{
  "num_hidden_layers": 15,
  "hidden_size": 256,
  "num_attention_heads": 2,
  "num_key_value_heads": 2,
  "head_dim": 128,
  "intermediate_size": 1024,
  "vocab_size": 8192,
  "hidden_act": "squared_relu",
  "norm": "rmsnorm",
  "norm_place": "pre",
  "norm_eps": 1e-06,
  "positions": "rope",
  "rope_theta": 24700.0,
  "rope_fraction": 1.0,
  "qk_norm": false,
  "attn_scale": 0.0884,
  "bias": "none",
  "tie_word_embeddings": true,
  "parallel_block": false,
  "extras": ["local attention windows", "paired heads", "shifted keys", "gated attention", "value embeddings", "hashed n-gram embeddings", "a smear gate", "learned residual scales", "capped logits"],
  "init": "orth",
  "init_std_qkv": 0.031,
  "init_std_o": 0.0385,
  "init_std_up": 0.0444,
  "init_std_down": 0.0444,
  "optimizer": "muon_hyperball",
  "learning_rate": 0.00747,
  "beta1": 0.95,
  "weight_decay": 0.0,
  "lr_head": 0.01,
  "max_grad_norm": 0.5,
  "warmup_steps": 200,
  "schedule": "wsd",
  "decay_fraction": 1.0,
  "decay_shape": "linear",
  "final_lr_fraction": 0.05,
  "batch_tokens": [65536, 131072, 196608],
  "max_seq_len": 512,
  "doc_mask": true,
  "train_tokens": 751400000,
  "max_steps": 6334,
  "dataset": "wikipedia_en"
}
Each number is 200 + 20 x the weight over its row's rms, rounded and kept within 0 to 999. Layers, rows and columns count from 0. The size before them is the row's rms in percent of the matrix's.

# layer 2 MLP down (transposed), 1024x256, rms 0.0444, rows 731-785, columns 128-191
089,182,201,223,212,190,181,205,194,211,202,213,197,156,141,189,246,192,197,172,195,232,247,184,201,210,218,198,195,173,180,174,174,176,197,186,183,198,179,177,194,211,158,238,191,171,188,153,217,185,211,188,200,203,181,186,200,189,214,213,198,223,197,225,211
064,204,206,189,210,217,201,150,219,192,205,209,215,205,219,218,206,174,204,183,188,205,157,204,207,243,216,216,207,202,212,184,237,226,190,210,232,224,223,186,199,206,230,189,250,238,156,205,165,206,229,202,208,230,231,212,187,193,197,177,232,200,235,192,195
108,219,213,226,191,228,202,188,206,186,145,220,167,209,184,213,216,216,191,188,154,227,179,202,185,203,245,196,166,184,183,205,189,214,173,202,189,226,227,210,170,198,180,176,202,207,182,174,134,202,233,206,206,187,217,204,186,224,210,177,203,175,220,195,191
097,243,161,188,193,198,220,166,206,196,186,180,147,226,200,215,230,185,207,214,190,182,189,194,181,238,192,164,170,220,206,193,165,196,192,197,198,207,227,171,213,244,200,238,211,188,201,206,230,194,204,159,166,178,203,204,186,170,162,198,207,205,198,184,210
095,187,195,222,223,213,219,191,234,208,220,185,185,174,220,209,192,219,198,213,222,199,237,205,176,181,194,197,215,195,233,210,202,192,187,239,199,212,236,223,209,197,221,193,163,236,231,219,193,182,192,180,185,180,208,188,221,200,182,157,232,238,233,173,191
091,194,215,143,143,201,206,181,212,198,197,219,225,184,225,242,227,211,207,177,199,224,209,251,206,204,232,235,202,174,195,188,205,212,206,233,214,219,220,227,234,218,209,188,226,216,183,200,224,210,199,201,204,189,210,202,191,172,191,206,225,213,185,194,235
060,213,178,194,199,209,195,197,201,180,162,198,200,232,243,222,210,198,204,217,226,215,214,222,171,214,189,220,199,196,219,194,221,220,207,186,206,207,179,210,193,225,196,170,222,184,184,256,190,194,203,161,212,195,203,182,209,229,197,208,205,216,238,225,191
099,195,222,199,211,232,222,152,202,165,215,178,183,227,204,223,177,217,246,202,187,228,231,175,244,205,211,209,203,210,211,227,157,185,184,247,219,207,201,233,169,174,221,193,221,185,209,198,210,185,175,183,187,177,243,219,174,179,200,199,196,208,219,190,246
048,189,190,209,203,200,210,189,237,197,207,195,208,212,189,177,180,213,192,211,203,226,170,199,183,192,211,222,200,188,218,225,192,213,212,207,200,141,240,218,215,200,205,193,196,162,204,211,223,183,235,172,166,198,200,222,204,142,221,189,216,238,194,199,250
105,207,208,186,190,171,176,213,202,204,169,169,203,205,198,246,210,190,229,225,203,216,189,187,206,223,189,202,214,178,226,216,192,183,197,175,204,209,198,177,206,173,209,189,206,208,188,183,188,181,216,235,204,195,179,212,202,127,194,164,208,188,179,208,220
074,191,192,233,185,191,167,219,180,166,218,159,203,200,218,214,213,164,196,188,184,204,190,214,190,188,167,206,217,225,221,192,235,186,236,198,203,208,168,220,187,186,227,185,208,208,215,166,199,221,158,219,216,200,187,218,200,149,219,220,225,229,209,206,202
107,164,223,189,174,204,182,191,197,205,183,204,189,162,176,205,215,209,208,168,199,164,201,211,189,231,217,194,212,215,147,221,246,208,142,182,195,226,196,203,244,222,220,214,216,203,219,219,197,225,207,206,213,163,194,171,217,176,210,179,200,213,162,216,212
091,245,138,213,193,196,181,210,184,229,216,142,193,204,200,197,182,138,210,187,176,232,185,188,192,184,189,191,161,189,196,209,196,201,176,192,207,182,205,210,219,225,179,160,202,170,226,219,182,229,187,219,202,219,235,214,239,167,186,180,191,201,204,216,171
115,166,174,175,196,239,208,210,184,172,168,215,165,220,192,164,209,225,190,206,179,196,229,195,188,202,209,182,188,210,170,201,228,203,223,180,176,187,188,190,206,202,177,192,207,204,191,210,196,225,218,176,214,184,157,219,238,205,186,222,183,177,222,196,187
104,198,191,208,194,190,241,202,189,219,177,207,233,246,188,209,219,203,241,213,203,222,208,215,168,213,192,210,221,188,204,212,224,204,183,208,179,179,178,208,241,186,177,198,211,183,213,195,215,187,202,164,205,184,172,216,193,143,166,184,216,198,190,186,220
098,190,188,214,206,181,242,208,186,194,222,194,168,174,224,192,195,188,166,206,228,198,191,181,234,207,219,200,186,193,216,198,212,239,173,198,228,232,160,158,204,213,201,228,209,184,203,184,201,197,220,231,220,190,209,234,186,163,181,193,228,170,207,172,230
121,224,164,202,186,186,189,211,215,211,204,221,234,178,195,231,238,196,211,224,188,209,197,231,238,175,194,199,240,185,183,220,164,172,215,210,191,236,204,209,197,191,193,206,220,186,198,192,233,194,203,222,195,212,191,181,188,194,189,171,177,174,204,218,210
090,219,218,146,209,208,213,190,207,211,198,225,206,172,218,200,189,242,197,193,220,220,192,183,204,183,174,218,175,235,233,194,195,228,182,220,219,182,183,212,192,188,207,186,198,225,192,224,224,202,181,211,163,215,195,209,207,160,184,222,188,197,215,210,213
104,179,186,190,211,227,205,191,220,196,185,206,205,186,197,210,187,230,185,211,232,195,220,185,198,193,167,199,190,213,192,225,192,206,187,188,201,159,210,210,172,222,206,204,218,185,169,221,193,215,194,212,174,208,210,195,189,223,199,180,190,227,179,214,190
116,175,175,251,179,196,172,171,184,210,196,188,216,212,188,185,162,202,222,221,164,183,231,178,195,199,169,167,231,197,202,200,169,196,143,227,178,204,165,201,203,166,201,146,215,206,188,203,187,181,196,246,222,208,218,183,192,220,224,214,172,218,224,196,186
102,182,208,182,198,206,216,199,223,212,216,207,217,225,192,221,256,210,170,157,211,172,206,200,206,166,208,229,205,190,213,210,184,177,169,197,209,234,216,188,174,207,188,230,207,190,219,197,192,193,184,185,178,228,194,206,197,188,198,245,201,211,214,230,227
127,204,198,211,196,194,210,200,165,183,189,213,179,219,184,189,225,231,218,186,213,207,189,183,204,182,174,233,191,193,198,206,220,169,189,197,222,166,202,202,182,181,196,208,228,189,185,183,185,206,225,190,195,228,188,163,180,190,181,190,212,212,242,193,191
079,207,166,232,201,222,220,208,180,194,228,206,189,181,201,204,225,209,193,206,201,215,173,217,214,191,188,195,211,209,196,192,165,177,186,195,187,199,200,181,210,202,217,176,218,223,167,209,180,186,229,195,188,204,220,198,204,211,210,164,190,202,196,204,213
102,226,197,204,200,228,197,213,187,241,207,176,210,200,205,210,186,219,168,212,174,204,230,194,208,218,212,195,185,223,177,200,196,202,186,181,172,183,212,189,195,198,200,184,194,160,201,214,178,182,229,193,206,196,185,211,219,229,219,198,182,188,198,219,179
090,191,219,218,164,194,205,182,211,197,221,188,193,201,172,251,209,206,226,193,186,211,190,155,179,200,224,181,204,211,198,170,203,188,214,192,210,209,187,176,223,184,134,199,220,242,177,220,180,216,179,183,210,206,171,236,207,162,196,179,214,216,185,173,207
091,201,226,177,184,211,208,195,209,163,155,220,175,181,213,214,202,187,190,195,194,161,230,226,184,200,191,179,193,203,200,186,201,229,228,193,188,206,171,207,207,212,175,208,170,188,215,176,195,209,156,187,222,193,222,193,203,228,180,186,182,180,198,195,243
089,214,172,189,197,208,152,212,183,177,179,174,171,212,200,261,204,212,250,161,171,183,193,222,204,222,242,212,209,169,185,166,185,205,220,174,191,243,192,220,190,235,205,190,183,225,206,208,210,230,176,190,220,173,187,188,207,199,216,187,185,208,216,196,174
141,198,175,190,164,202,223,188,213,214,192,177,200,223,204,190,179,193,183,181,193,215,213,204,239,188,214,213,175,196,208,203,191,169,220,207,181,178,196,200,172,224,179,208,171,185,220,205,219,221,205,197,179,180,210,190,191,247,180,187,225,177,197,240,197
092,179,188,196,184,207,217,196,157,168,232,145,223,221,184,205,196,208,199,203,215,204,217,210,202,215,209,192,187,201,203,202,218,185,203,182,203,197,205,210,247,196,209,193,196,222,195,200,218,194,198,190,208,227,170,188,190,181,214,180,196,167,195,222,221
105,200,182,187,200,177,211,186,200,199,206,219,186,210,187,213,194,211,207,225,177,205,196,204,174,192,246,159,220,207,237,221,181,182,175,192,189,213,221,198,181,198,243,259,217,233,203,241,182,220,227,168,184,231,192,185,182,217,226,179,212,214,233,206,226
115,209,198,197,208,195,194,200,201,189,187,189,213,232,196,202,221,194,222,172,221,202,200,182,210,216,175,223,222,217,221,196,180,196,188,210,181,199,166,231,214,200,197,237,189,222,201,207,193,225,169,175,190,170,198,206,215,191,202,201,167,177,172,203,209
113,208,209,188,196,227,201,198,213,191,199,192,240,200,197,176,236,208,169,206,183,144,206,181,228,207,221,207,192,183,196,197,197,218,202,213,226,202,239,184,252,169,228,203,208,215,225,210,200,166,198,217,207,212,233,172,208,218,207,167,220,204,187,205,233
104,190,260,194,192,217,208,214,217,202,181,222,213,227,161,178,202,198,201,186,163,194,159,165,213,217,211,212,210,214,165,144,203,191,212,197,188,218,175,213,233,191,181,236,203,205,177,213,202,231,215,186,207,215,195,209,184,180,204,188,216,218,207,205,193
100,248,190,211,194,182,194,198,262,146,199,205,208,187,200,192,164,193,205,197,219,227,238,175,224,190,231,196,187,214,241,201,190,193,210,185,197,179,191,202,204,196,185,251,211,194,199,188,183,192,199,224,236,184,194,208,215,204,211,219,191,170,200,210,212
113,189,215,221,178,189,206,170,182,209,193,194,205,188,230,199,220,218,196,190,167,222,178,209,211,240,241,205,190,231,172,185,175,236,182,202,184,203,228,203,196,232,194,206,229,180,204,212,151,160,197,159,206,168,180,199,208,209,189,199,213,189,193,193,195
092,208,216,142,175,234,187,178,197,184,196,192,228,223,219,196,208,171,183,200,232,213,179,188,249,209,224,191,190,186,216,172,190,210,182,217,201,207,195,193,229,235,220,216,196,231,225,205,199,190,221,205,181,184,160,177,193,189,187,200,224,229,221,211,193
068,196,179,188,168,202,205,205,197,176,220,190,199,206,220,193,217,162,206,178,244,179,181,172,206,164,228,191,241,182,178,217,167,202,219,227,244,194,232,185,214,198,227,201,208,223,221,165,197,214,162,202,233,171,239,157,248,206,204,201,212,165,202,226,221
101,161,215,226,221,175,200,200,183,239,204,211,157,219,220,204,195,192,173,194,217,193,168,187,194,183,208,241,166,210,205,228,180,174,186,189,210,166,188,182,168,206,209,227,181,208,177,216,240,192,215,204,173,179,200,192,174,170,193,190,233,232,190,217,213
097,183,195,221,194,195,215,159,235,179,213,204,182,190,131,225,184,195,181,217,146,219,231,181,211,207,229,201,203,201,232,213,207,198,203,204,188,224,238,187,205,174,197,222,224,203,217,211,163,210,200,211,205,177,205,186,210,241,203,191,198,206,211,213,199
111,207,223,228,180,189,203,202,219,200,221,176,213,196,174,208,233,255,223,193,202,237,192,217,188,221,190,220,205,249,172,228,209,204,215,219,171,196,198,217,210,198,224,213,202,238,189,215,177,195,183,203,186,188,160,199,238,178,205,178,163,171,186,207,185
083,199,225,253,204,192,182,184,205,225,165,191,165,195,206,163,187,236,233,193,186,180,215,187,189,216,169,196,191,168,215,227,203,194,191,209,203,192,230,196,198,182,229,212,198,205,198,221,213,179,191,203,201,218,161,215,204,201,191,200,203,135,198,207,224
106,205,194,210,209,213,180,209,206,179,184,186,205,167,217,193,211,177,207,228,220,231,180,217,202,205,182,167,190,188,199,191,170,212,211,179,227,215,205,206,204,185,180,183,219,231,193,201,166,194,238,184,187,192,219,169,212,209,196,209,191,226,237,198,191
109,200,200,222,217,195,188,221,212,174,181,190,181,197,208,179,189,176,201,223,169,199,245,172,204,227,211,197,244,186,197,202,193,213,165,187,222,177,225,192,222,235,201,163,212,161,234,220,154,192,182,221,184,195,222,185,215,180,189,217,215,189,188,214,195
117,167,216,199,163,173,225,208,167,221,184,183,174,192,215,212,227,222,178,172,187,187,164,168,167,190,223,203,195,203,174,181,187,202,206,203,188,177,168,212,206,195,166,200,174,198,183,206,211,219,162,235,161,200,188,189,185,206,200,203,225,218,219,196,217
099,203,245,225,201,207,180,193,189,201,222,219,154,185,165,191,202,201,209,232,180,159,206,164,187,180,221,186,241,143,192,192,223,180,185,201,165,165,176,236,235,215,214,202,212,214,180,191,202,185,196,217,181,209,217,186,182,216,206,168,224,183,194,209,193
100,190,229,219,195,201,224,201,174,188,139,196,196,199,164,214,185,229,219,203,194,196,190,187,205,191,169,171,198,232,185,180,182,216,176,185,204,218,171,182,187,198,203,209,181,179,194,178,200,189,212,167,173,171,189,241,236,204,222,188,183,217,186,213,220
076,213,191,245,210,191,226,209,207,192,209,204,208,184,200,224,213,222,198,192,175,202,177,178,195,184,216,196,192,188,164,229,188,235,181,214,192,183,174,218,230,189,180,207,225,228,222,214,230,213,194,196,222,199,207,185,204,178,183,207,180,196,247,220,172
108,206,216,189,179,223,184,183,213,199,182,215,229,187,164,201,194,198,165,169,188,174,215,193,235,202,225,200,179,166,184,168,178,170,200,204,162,171,195,195,249,161,195,223,192,219,189,207,207,205,173,190,167,208,199,203,219,216,239,217,213,214,186,246,188
092,194,176,209,239,187,214,195,215,219,191,203,176,171,203,224,182,202,231,203,203,204,154,172,179,217,177,204,166,211,194,190,185,224,188,230,189,222,180,212,175,209,211,197,199,214,231,190,203,215,207,176,191,211,219,206,233,167,178,183,166,194,207,199,236
091,225,238,216,164,223,214,182,182,212,198,192,206,210,223,185,184,228,191,235,231,183,194,221,207,204,213,214,188,200,180,215,175,187,183,213,207,227,184,229,171,218,195,228,182,211,184,219,207,221,225,207,232,188,210,192,184,237,193,206,203,206,158,221,232
115,201,197,237,229,207,199,199,208,213,205,228,212,218,204,208,184,191,178,175,226,196,221,198,193,193,196,207,215,228,214,180,213,224,188,191,198,193,179,217,258,185,209,205,218,221,238,177,189,188,192,174,198,200,218,192,152,218,269,214,184,224,228,177,197
084,193,199,193,142,180,191,185,233,163,191,200,193,183,184,185,204,231,200,199,166,221,201,204,235,171,206,179,223,196,189,209,193,206,180,207,201,201,198,165,187,189,209,219,178,167,247,206,204,213,191,158,208,205,191,204,203,200,209,231,208,170,205,206,189
114,211,220,229,197,179,200,170,192,221,193,186,181,194,206,193,198,190,215,227,205,231,196,197,171,212,200,198,188,217,219,194,200,192,193,220,170,211,194,203,242,201,203,196,191,228,150,161,196,232,181,198,179,181,181,203,198,186,208,186,222,214,229,195,196
086,185,184,184,232,231,185,181,198,213,171,203,219,193,181,202,193,207,230,201,193,192,228,191,216,201,190,166,210,231,207,217,199,205,205,227,200,212,191,200,242,206,182,168,193,184,186,200,220,172,198,212,206,173,185,162,224,232,164,192,207,228,192,203,165
108,191,205,229,179,196,169,200,202,197,173,195,192,204,198,190,197,191,221,208,224,211,213,196,171,207,218,207,194,234,205,197,195,160,197,186,214,215,198,196,216,188,192,194,213,242,194,193,165,206,203,204,216,226,180,201,231,217,173,196,194,163,211,197,196
# layer 2 MLP up, 1024x256, rms 0.0444, rows 732-785, columns 128-191
066,217,208,192,213,229,174,199,206,181,207,226,235,190,203,203,235,164,179,159,218,231,175,233,206,211,209,199,204,218,194,225,201,164,202,181,192,226,215,223,210,192,212,170,211,168,216,192,233,228,218,244,193,223,209,227,195,194,172,181,172,199,220,215,218
109,219,195,215,182,198,162,200,216,198,188,223,180,207,189,196,205,213,202,222,240,206,180,221,231,201,173,176,184,156,153,232,198,205,190,210,192,235,223,203,195,211,197,168,183,219,210,203,227,165,250,194,213,252,193,203,196,176,214,173,160,199,192,196,215
108,185,182,224,227,189,191,206,207,192,229,177,213,223,190,162,199,178,187,215,200,188,211,199,214,173,205,212,170,177,209,172,221,183,163,167,205,206,206,222,215,225,222,173,191,188,180,205,183,206,212,191,192,231,194,180,191,180,190,226,212,178,184,203,194
095,200,183,226,191,203,205,198,201,213,175,200,160,222,190,175,191,181,215,195,144,222,184,234,195,233,211,197,203,194,195,209,221,229,198,211,217,190,229,217,202,179,205,194,202,177,213,198,220,208,201,222,179,224,208,174,144,213,201,194,214,232,183,195,200
093,203,202,184,224,233,210,222,171,219,185,209,177,197,183,250,222,225,236,181,194,199,192,198,175,185,213,185,183,232,201,218,225,213,205,206,220,205,181,212,202,169,189,203,180,192,211,202,203,184,205,194,222,254,195,180,200,189,217,199,175,217,205,186,215
062,211,214,201,199,195,178,226,192,202,193,198,147,193,218,183,210,213,196,170,210,222,203,184,216,192,183,178,235,202,206,205,179,218,187,192,227,217,187,194,201,209,202,191,192,231,251,187,194,194,222,179,202,193,171,164,218,192,192,175,185,218,210,185,182
101,210,195,264,193,216,204,211,194,194,214,222,211,196,196,219,178,198,215,208,166,162,222,200,202,179,137,189,176,141,218,204,223,191,194,203,179,200,188,183,199,210,188,190,190,196,191,226,197,196,179,193,227,206,223,173,225,176,194,181,193,193,183,174,194
051,175,203,226,201,202,229,178,195,211,198,179,150,200,210,187,216,146,190,179,222,236,187,192,211,209,184,204,182,204,188,234,197,191,223,184,188,162,188,194,210,179,192,212,217,147,204,227,211,221,208,205,225,201,199,204,258,198,205,218,199,206,169,246,192
109,222,186,205,202,183,220,209,198,162,182,206,200,188,173,207,220,195,175,213,208,188,191,198,157,173,208,211,208,228,221,184,242,193,234,221,193,161,205,188,217,234,196,223,220,184,188,197,218,193,233,187,189,205,214,170,202,221,164,215,212,207,228,216,186
080,199,198,183,191,205,177,198,215,207,199,195,208,204,230,167,215,191,183,177,198,209,227,199,208,190,230,177,224,201,182,204,217,224,218,203,222,184,221,203,197,214,187,210,203,180,219,189,192,177,181,203,175,187,203,195,214,224,222,195,193,191,176,191,220
107,186,173,211,187,222,180,216,189,200,143,221,195,224,191,178,187,226,165,180,179,193,206,231,180,225,163,196,187,203,218,171,222,203,212,172,200,196,188,204,231,186,210,227,200,199,212,222,192,225,198,171,222,177,154,189,189,179,183,218,182,191,233,167,233
098,209,220,195,200,194,177,184,202,179,193,162,217,173,223,187,193,203,198,188,213,186,184,190,197,226,231,201,175,197,199,197,229,190,217,180,186,207,230,205,185,164,221,241,171,218,181,233,224,195,176,189,186,234,202,215,219,199,173,185,213,196,201,212,163
108,173,179,213,199,197,187,180,204,200,234,177,193,200,219,198,225,203,200,244,180,196,193,197,220,195,203,209,208,193,210,200,230,222,234,196,167,173,241,186,230,203,231,196,229,159,206,195,210,203,214,201,201,186,214,220,196,207,204,217,228,219,172,187,225
104,210,185,185,202,172,211,162,206,223,188,199,151,189,212,185,192,169,172,243,201,173,236,210,184,210,197,197,205,197,163,205,205,215,225,166,215,202,224,162,176,190,207,215,221,163,218,195,232,216,216,199,178,192,227,209,191,208,199,221,170,210,185,180,198
101,187,164,177,189,191,189,191,228,176,201,184,198,229,186,189,217,224,167,174,175,177,222,213,210,194,197,228,146,206,228,194,204,174,213,202,209,194,188,239,186,216,209,186,211,240,199,202,186,219,229,218,224,172,206,176,198,217,226,256,205,215,205,220,217
126,146,168,199,168,212,177,196,219,207,223,205,208,186,212,184,178,156,207,202,186,222,221,192,188,205,173,203,239,203,206,201,184,250,226,196,182,192,198,196,227,230,213,210,202,213,232,215,184,226,206,192,200,201,174,216,150,192,184,194,217,217,191,216,208
099,167,193,194,202,221,217,217,220,176,176,205,185,201,200,166,191,167,211,180,189,213,191,198,204,212,178,175,198,196,168,199,188,147,197,223,178,214,202,201,215,197,185,181,172,221,191,214,177,199,203,195,216,180,203,186,237,192,187,157,152,210,235,210,220
107,211,182,220,187,217,186,199,187,189,191,191,195,199,218,182,199,193,183,221,179,205,218,187,233,199,203,222,191,193,209,193,184,156,182,163,175,202,201,257,205,200,201,189,243,207,211,222,215,192,191,230,192,210,190,208,201,234,216,182,197,182,179,179,181
109,199,183,251,214,224,182,220,227,184,192,197,163,186,185,195,208,183,239,235,216,205,193,183,204,177,218,201,192,203,210,216,210,179,225,189,199,207,148,182,174,177,196,195,205,187,220,180,176,165,209,202,181,161,166,218,231,203,204,203,196,180,200,186,176
102,198,214,202,199,198,194,238,217,176,231,178,198,197,232,216,214,161,208,213,229,226,230,190,190,184,202,235,200,205,245,223,192,189,221,211,210,212,192,195,201,210,189,225,232,169,201,240,189,180,169,167,211,191,218,226,167,233,225,194,165,231,197,204,221
134,198,200,212,206,245,234,224,184,245,231,204,216,176,188,158,195,199,176,175,238,156,210,200,171,195,179,183,195,198,183,189,236,184,196,199,207,194,214,181,165,184,191,201,156,183,213,204,200,211,220,221,190,210,210,221,174,205,202,186,185,226,179,180,208
091,202,193,248,184,175,203,198,177,233,202,218,215,179,210,194,202,168,193,199,199,191,225,218,233,201,180,164,230,218,211,223,203,210,202,168,169,219,219,188,205,202,258,198,181,195,224,228,209,204,221,220,212,217,199,188,222,188,182,187,190,208,222,171,204
106,181,186,220,200,197,201,231,188,204,200,186,197,214,174,173,197,236,210,217,175,234,204,221,214,214,195,244,174,185,201,212,177,199,220,201,190,176,200,220,156,193,251,165,197,205,236,189,229,198,207,228,191,209,197,202,225,218,250,181,217,187,191,176,225
093,189,186,201,191,245,191,192,206,196,188,226,185,196,235,180,184,192,204,195,206,214,203,219,228,207,230,197,157,212,201,189,197,172,188,203,182,209,215,222,210,191,207,226,238,212,230,200,221,190,202,224,190,168,226,214,192,233,205,165,213,161,204,218,221
094,166,207,182,197,197,186,194,207,201,220,197,211,215,188,209,232,177,205,196,216,180,242,213,190,245,229,219,216,195,177,194,226,205,217,215,194,177,205,202,192,176,184,218,204,183,219,168,204,217,215,176,184,159,233,175,200,217,209,148,220,220,186,197,189
103,198,188,180,199,204,225,190,220,216,196,231,220,200,176,195,198,256,212,207,215,232,212,212,215,204,208,226,196,239,189,204,175,195,203,242,190,194,200,201,239,167,203,215,227,174,209,169,208,203,195,177,226,199,207,244,213,214,214,224,191,199,181,218,213
122,194,197,173,190,212,173,178,189,197,196,206,199,234,178,206,170,186,188,198,221,192,182,193,209,186,237,208,216,220,182,171,173,176,241,182,179,163,203,194,180,211,198,248,209,178,203,204,226,156,207,199,177,194,215,209,180,230,202,199,207,240,208,181,170
098,190,177,158,200,212,199,198,167,245,197,217,171,216,205,176,171,168,215,206,227,157,203,192,201,160,185,171,197,199,177,217,192,230,190,193,176,208,210,183,193,182,186,153,157,194,187,202,231,215,164,192,174,181,207,202,213,192,226,189,203,204,189,204,213
113,186,201,197,200,243,218,218,211,171,206,170,168,228,206,168,199,212,212,190,205,214,214,180,213,197,209,176,177,209,224,228,211,185,198,194,204,184,216,184,191,225,201,183,231,222,170,213,201,244,193,197,223,197,218,224,194,199,215,231,193,200,217,209,222
100,190,199,205,160,195,227,196,208,179,189,181,195,230,199,210,180,192,157,192,228,246,202,180,194,193,176,221,173,187,217,208,198,185,191,239,173,237,189,205,215,211,211,166,172,235,213,209,179,246,180,203,186,219,222,204,219,179,218,204,183,200,193,176,217
116,197,226,189,214,218,190,165,192,191,210,173,210,219,223,177,236,211,180,191,183,220,210,167,185,202,184,182,169,214,194,231,166,194,200,176,204,195,205,218,199,233,212,233,190,178,187,194,176,202,185,188,182,223,198,182,174,205,220,215,214,176,208,188,221
107,178,168,206,213,210,181,204,204,196,202,184,190,207,203,168,166,183,191,204,242,181,164,213,192,243,188,190,161,199,171,221,217,197,191,207,198,205,238,245,223,228,215,201,192,199,211,211,208,195,191,221,213,212,188,201,220,189,180,191,195,220,191,200,180
097,199,217,218,185,221,162,195,178,211,205,177,246,236,190,191,173,186,196,198,204,146,199,191,194,211,206,231,185,224,176,195,201,188,207,155,203,179,191,214,184,207,235,210,185,205,213,180,203,201,195,231,204,186,215,202,177,220,178,188,231,222,175,221,188
109,213,212,231,209,205,185,193,197,177,176,211,260,178,194,195,199,168,184,169,200,208,200,224,220,212,141,231,168,210,179,225,216,200,181,192,200,184,201,206,202,179,226,221,223,198,194,217,183,194,240,177,200,198,218,199,187,205,224,230,198,191,236,201,211
091,212,239,200,219,224,189,205,212,217,214,205,191,199,171,211,182,203,170,198,205,210,167,212,205,226,200,191,204,183,189,208,196,194,230,223,194,197,181,179,225,201,170,209,194,181,206,239,216,175,206,234,218,229,222,237,191,200,208,183,216,207,209,172,198
075,169,182,180,202,236,216,199,185,206,193,215,228,221,199,225,175,184,218,172,177,175,176,202,214,192,189,188,227,185,208,205,195,213,241,206,213,184,214,187,209,199,246,205,199,184,193,126,204,211,187,204,225,194,183,216,177,226,192,164,177,190,150,207,188
106,235,226,231,214,210,190,200,185,211,218,208,194,159,222,171,188,226,224,232,219,204,183,236,204,164,218,192,185,189,196,185,213,221,171,238,238,210,205,191,231,225,199,189,188,223,195,151,186,209,179,197,201,213,202,166,202,206,196,194,206,194,203,212,244
097,225,215,208,175,202,189,186,228,208,240,220,195,169,178,177,177,207,187,204,184,184,196,217,180,205,202,179,166,191,183,196,195,224,199,209,211,206,181,197,206,221,207,226,206,181,184,184,175,168,204,201,217,213,198,221,203,188,208,218,221,183,222,202,194
116,210,193,226,209,201,223,170,202,238,191,203,172,198,178,183,187,189,206,196,211,189,214,231,200,194,193,206,184,203,201,223,225,166,194,199,228,225,239,189,205,178,212,190,174,200,203,190,220,187,184,202,179,210,178,224,190,189,200,188,202,215,202,219,226
086,188,178,212,188,193,207,185,208,206,190,201,197,194,187,199,188,198,161,203,210,175,180,174,181,217,197,194,207,215,199,157,231,200,205,188,214,182,212,208,207,198,214,174,193,199,216,192,183,185,215,206,165,195,236,186,188,178,200,219,212,197,216,188,216
109,177,206,170,195,201,168,186,176,180,206,184,200,164,228,196,177,194,189,203,231,210,190,205,207,191,219,197,175,188,176,165,211,154,230,200,192,175,248,193,190,231,191,200,230,208,190,216,197,173,190,234,235,210,211,197,167,210,173,236,234,202,245,208,181
094,228,195,188,190,183,207,208,157,143,179,237,213,186,203,174,202,163,190,170,186,214,209,181,196,219,207,184,221,186,234,223,204,190,192,218,212,211,195,213,181,192,192,208,204,210,204,245,204,239,192,220,139,231,203,208,202,198,214,179,212,217,217,223,213
101,155,190,211,195,213,182,196,203,215,213,164,236,203,207,231,198,211,186,177,191,157,169,199,196,196,223,170,228,198,213,168,209,197,224,231,221,221,187,185,169,214,179,157,172,202,178,212,210,254,196,214,197,181,226,183,199,193,217,209,207,217,172,162,218
106,175,198,194,181,193,205,215,220,216,227,179,200,173,188,213,207,209,168,179,202,220,195,217,176,178,183,188,200,210,224,182,213,182,223,214,215,188,175,217,225,185,161,201,188,188,206,175,207,217,175,195,213,173,219,170,204,167,217,219,188,217,192,162,213
108,216,221,157,170,197,219,192,170,209,221,171,226,223,208,195,174,218,206,192,175,244,210,209,209,213,210,174,177,152,207,228,208,199,218,198,188,163,218,200,202,195,191,198,223,208,185,247,210,181,200,178,209,226,184,171,228,230,211,225,210,197,186,192,223
088,209,187,207,172,224,185,169,211,173,213,157,184,214,218,190,178,173,201,194,213,223,176,198,207,194,239,197,222,214,216,216,227,220,219,227,209,206,209,198,138,208,196,186,198,187,190,166,222,194,198,209,202,210,206,199,208,187,216,222,228,209,180,186,174
107,173,194,220,183,235,154,234,216,204,183,199,222,213,211,197,236,181,225,216,199,196,237,200,233,222,203,202,197,226,191,194,207,215,188,186,187,224,189,207,206,225,224,205,216,216,224,182,187,185,210,225,203,234,204,175,206,167,209,203,224,203,208,224,194
092,186,192,233,221,181,192,192,210,224,207,217,183,175,157,217,203,214,194,193,217,231,174,157,180,191,184,198,191,206,197,202,186,202,189,214,211,233,210,205,153,219,192,195,211,189,196,182,169,192,224,178,170,192,213,233,187,192,231,245,191,159,164,197,219
099,194,161,173,173,225,182,198,199,242,214,219,184,200,216,223,234,195,225,194,188,189,225,185,211,193,158,189,171,238,216,163,239,181,228,205,145,185,183,236,210,197,190,191,203,182,179,202,213,185,205,183,198,183,219,185,188,179,231,218,200,201,214,197,235
108,217,193,223,237,209,219,226,176,182,221,198,211,218,169,198,210,193,204,188,186,179,185,231,215,163,175,221,198,206,203,210,202,221,198,166,165,175,244,207,199,169,193,210,203,199,207,214,223,196,209,208,188,210,200,166,186,209,219,167,169,184,214,224,204
083,177,182,185,186,181,218,207,196,225,196,209,200,217,190,167,217,174,196,194,200,213,201,181,185,210,196,214,196,194,213,204,213,194,189,188,207,184,214,200,217,202,185,176,250,199,228,235,186,181,196,188,203,214,213,230,203,222,182,224,211,169,205,188,194
122,199,227,180,182,170,175,217,180,168,192,172,206,192,184,194,196,169,207,202,197,195,201,220,197,179,211,195,169,227,200,186,194,213,203,189,220,200,161,153,212,193,190,155,178,214,219,197,202,225,183,174,249,206,207,188,178,204,179,189,194,224,272,208,248
085,203,212,153,171,216,189,202,191,253,218,234,203,207,209,207,189,184,207,191,177,192,211,196,209,156,222,185,214,174,186,184,210,187,196,224,219,224,217,200,169,217,193,238,196,195,229,235,218,210,214,232,184,223,211,205,160,200,228,199,193,208,218,179,224
103,178,186,214,192,212,189,197,176,201,208,222,179,176,175,178,175,191,202,198,217,241,172,180,187,195,200,193,204,210,196,190,212,194,209,176,198,165,213,178,176,221,182,167,202,168,189,217,205,178,212,179,204,207,199,201,182,236,180,202,216,190,207,177,184